Part of a small language model's weights.
Size: 12 layers, 2 heads of 64, MLP 512 squared ReLU, vocabulary 8192, 5.77M parameters.
Architecture: RMSNorm before each block, learned and rotary positions, embeddings untied during training, normalized queries and keys, gated attention, value embeddings, an embedding shortcut, capped logits.
Training: a variant of Adam for these matrices, 171M tokens, 7047 steps.
Each number is 500 + 50 x the weight over its row's rms, rounded and kept within 0 to 999. Layers, rows and columns count from 0. Numbers have three digits each. The size before them is the row's rms in percent of the matrix's.

# layer 6 attention query, 128x128, rms 0.0554, rows 50-63, columns 0-63
091:450500480423445496398556512417496575436522458525581511460586499558523544433482473454579512516552475480566435660569521485434481570450491480502553406498525415479540507444584427476435471494541543
089:534521348616457585557451589520514509523514517506502458459514443477540480506545484556561457511494511616486503539387483622502470525511520587574509571493503488511580511553379561562522473483567550
107:518499376485516481449533570562508551438478501485517487492555513548549491334511583466563447498512478415516445481420442519529541522497496482557553416413494478467475449542545567553517552528437452
111:557497460587603459545483494567416438593496506524476515502512543401500391565565458565532499478479528464501477464543525532527549459491493567472503552558452480489460512403434502446530487545607502
093:595454536452472515441518452448515500444423494504506475484481488463490499494559450527509469509476474529452508485436421464526534523585465496490495472640487507524464495419391408472601634433519542
107:443487537463570523404497502507509521522571484464396442492553453492428596494527458450434596484446439588464550514527516414568485560530468463545485467482559502521569512558491501518564522566377459
098:520466521462402485471529467590564493402451556513502426489478455620502486387457451462498498506510520566493527469526496480530519482580494476429487514603430588527487481576542420521562526586451489
089:559505440575463462535526523486551442468429483501564518476512556563456601432442549455489465515441486501449501538523543440463494474533552433562465544446438485511461491501539548418460450460420544
094:535537499521464523522443457472579503494519519528461508439479473565555459523521425526570496505473449537515522538617489545457524546539480491628428510534509495506423481443497468533532442506491558
100:536506537532449506529467482601483592438492491451582439485479425548490566423527539449512447495483467556486448530417506554468483510498544389574501467498539472551540539598603484529583536463488495
088:477550473561502537519440577536471461551505422480517465523504514420485611493557466520549480484513470516432464545521570613489384528554527521585454510499543443472500537440475577547570414524551515
090:447524486503481524523494520427582453488538568501466440487550494547503595427410441576434496471486537532412602562552504520549530409558492471453469485484495500615454538499520501454414416495478449
100:419556519538593556553466388569515470436416521503624498498540472472525516467581464500455459448504572464471463578449493518466441537409480471533534465467508469511598572442523580493494499540612491
077:503504472468576464429466466481507439472578409513447434482481458541546473513508489580419407476482522558471459603621545525566537552473529602586480503457506474532574621533570518520419477491515452
# layer 6 attention key, 128x128, rms 0.0548, rows 50-63, columns 0-63
085:479460537565453455472393478473487422397438415450555501572458562481455533576504596557404487522551523464428542444467470483477461477488423529538483556446549605553432456526435548474503589485492396
090:516497634490546486534517472491437488501459412534443453464550459490576509474503453484484578459463604553620538483531495473566486555467532469470543437498440515446436503411505512473520526426472509
088:558514456574458463601524421496532537467502530521595519467537530444472486503532487570462520533518474571462562483519527512503399438496510444486507519531472560506499530505391455463551485555587410
090:493464516497518551454432481560485497440541461485493532470501531557550465441473516451527414469507483432548470514508508482476521460535526470517396402480564477450501480576529542453523422500479516
097:470492519521511530583457502573460555498511556466461567507540484421513520459386474481483558523547526540563466519558482530479574411457600434459512483550517512399485465561552545546362436558507465
099:530496471505586465479566491441519459482544514492538482539395532487478434550618543571588551459543461462473484502534525506476621421461465474582478601461409468419455542541525551467418495488494539
087:400482478536498488589448512487423487543536507523508528556464532484464506548455585501430512536519508402513503500550502491440505481557510445491514436444500515552583536499466511539529440457443627
085:471537577542590514507506571474484464498494550469507458498459507454492473479509505474411506460454465485497492488514427555465534458430504514442514439548511558558475564480541514574525419625543482
092:528431558485457479533522541491598477490516358476487534580502525590475528563506611438522453472542560538516480514437462536550595495522513551519527467463442524511539595530495530484452515614588490
096:474541531489559447517513447445499510537530459505423461543457625533469514442551511528572510453524535457539534504512512478479468533467488445421485421461407505474399578491395589487500437511493568
090:516517564461616518473561514480482497436486532489457517544509498532516465512550492491519520469524503540475566464526532357524527526385476455469518450531313467475425508488511514486538514468494468
087:505520514466484469481525499521546517503455523468464467480420479443513496562503627452503577433415479504566431513472414468472522445378522479584576554571519512439529626433579549549430502532500543
097:530553502461520474471517513530477531572532451452475478469508541517402463506599480460463537461570508448512569453503548483472413587494544480437405459536529494495388447502486493564555539453369602
104:510421582500487499490601459545570513532484440398538420567525521508492437513514538446512562443494504497524516515502452524471469441477436509578454484486413488520478553415341578430464518578439536
# layer 6 attention value, 128x128, rms 0.0782, rows 0-7, columns 0-63
088:454491508547423465457505440576429545395394397556608549487486512558440580489499417476460482535475473462493572435454433567452479404531520501463540513431565395410521493475568513449532532481512535
096:492525540515596496450485476493580418558613560473449459438502511443541538603551490540520477485553386510407411508501597450498482637499462606510500568545478566551473505453508492578436549492543537
092:408445462459410508505535484528406592519402492487613574540571516518442435406523509469431554498544469497611506492482439508533504402466476479519506420459497403430536500573462552497561413515492443
107:532480426491484522542489510477515623590499505397476382587472489514552390405447545479574489481501581522498434539478428418545466520541588429554542393548425543541466507545443485472548447453461471
108:378476399598487459401446438543506555446436505451588489481419557574501519492505506524532466524508483427481549436444485524480485473578568553488578545491493496485567481485543472515564573460636525
108:482499599492457531598511526417563586591526521417449418565466470587456426456539551431580559489574622514505416587467447452529501593520563491550499491494460516507487489499474497460585482439529495
135:529549549558555522511512543459514521555492556580441627463547505462476581549558441640498490511492450526576411539585569492470580482515398468434441488546557537480508542562433476539474518497460569
091:544550505446573526563490597467551427593578562429419444525516487509550525483460535515529492493544501516389391570541504444512480591526538512512508452601421555491411489464414489601444506484422474
# layer 6 attention output (transposed), 128x128, rms 0.176, rows 0-6, columns 0-63
086:411529490515481531597554444474517496505427513406500503490523548502540583396542481449490521627425511549430471557435515448449545502533498422518492514534462529473408507500503575488538454571463441
095:488474560533484506422488563520389503483576510518448485507507489457441455569483532588493461396601514596523525502593537580500481504446503562565442560431474551523526554505548490462445472435595493
088:518477495488495478557514472448579457474455545481538484529525592485437499418493570427466502552447472434477506483435500371525468448502494426451515427572505481513453443517483475475551500560391519
107:602455493467527469436477525526512481466523472526636514525463393454574493534493570498547543436468458394568508503484477474531458489511463555469567491426592450517577444476464451475488563477454581
101:462517487511531531452535476483465462495522532394510494502528473495576576411537559535464504584404525553456476620497550467525540568428479519546527547491546485550498466542570560541505467455488474
109:554514589468538479428507570453548544504480445568524490528472395500543468575528504434554560444575450424550480492449467518485513541473449615507555442444550487474561402416446443477501601442420549
126:482558477496476493569469466411525512420506483576438503442549478559484467584498410595416481486497506487451471466613474570496504477608598474482454474562518443520435552526569482511489516542578474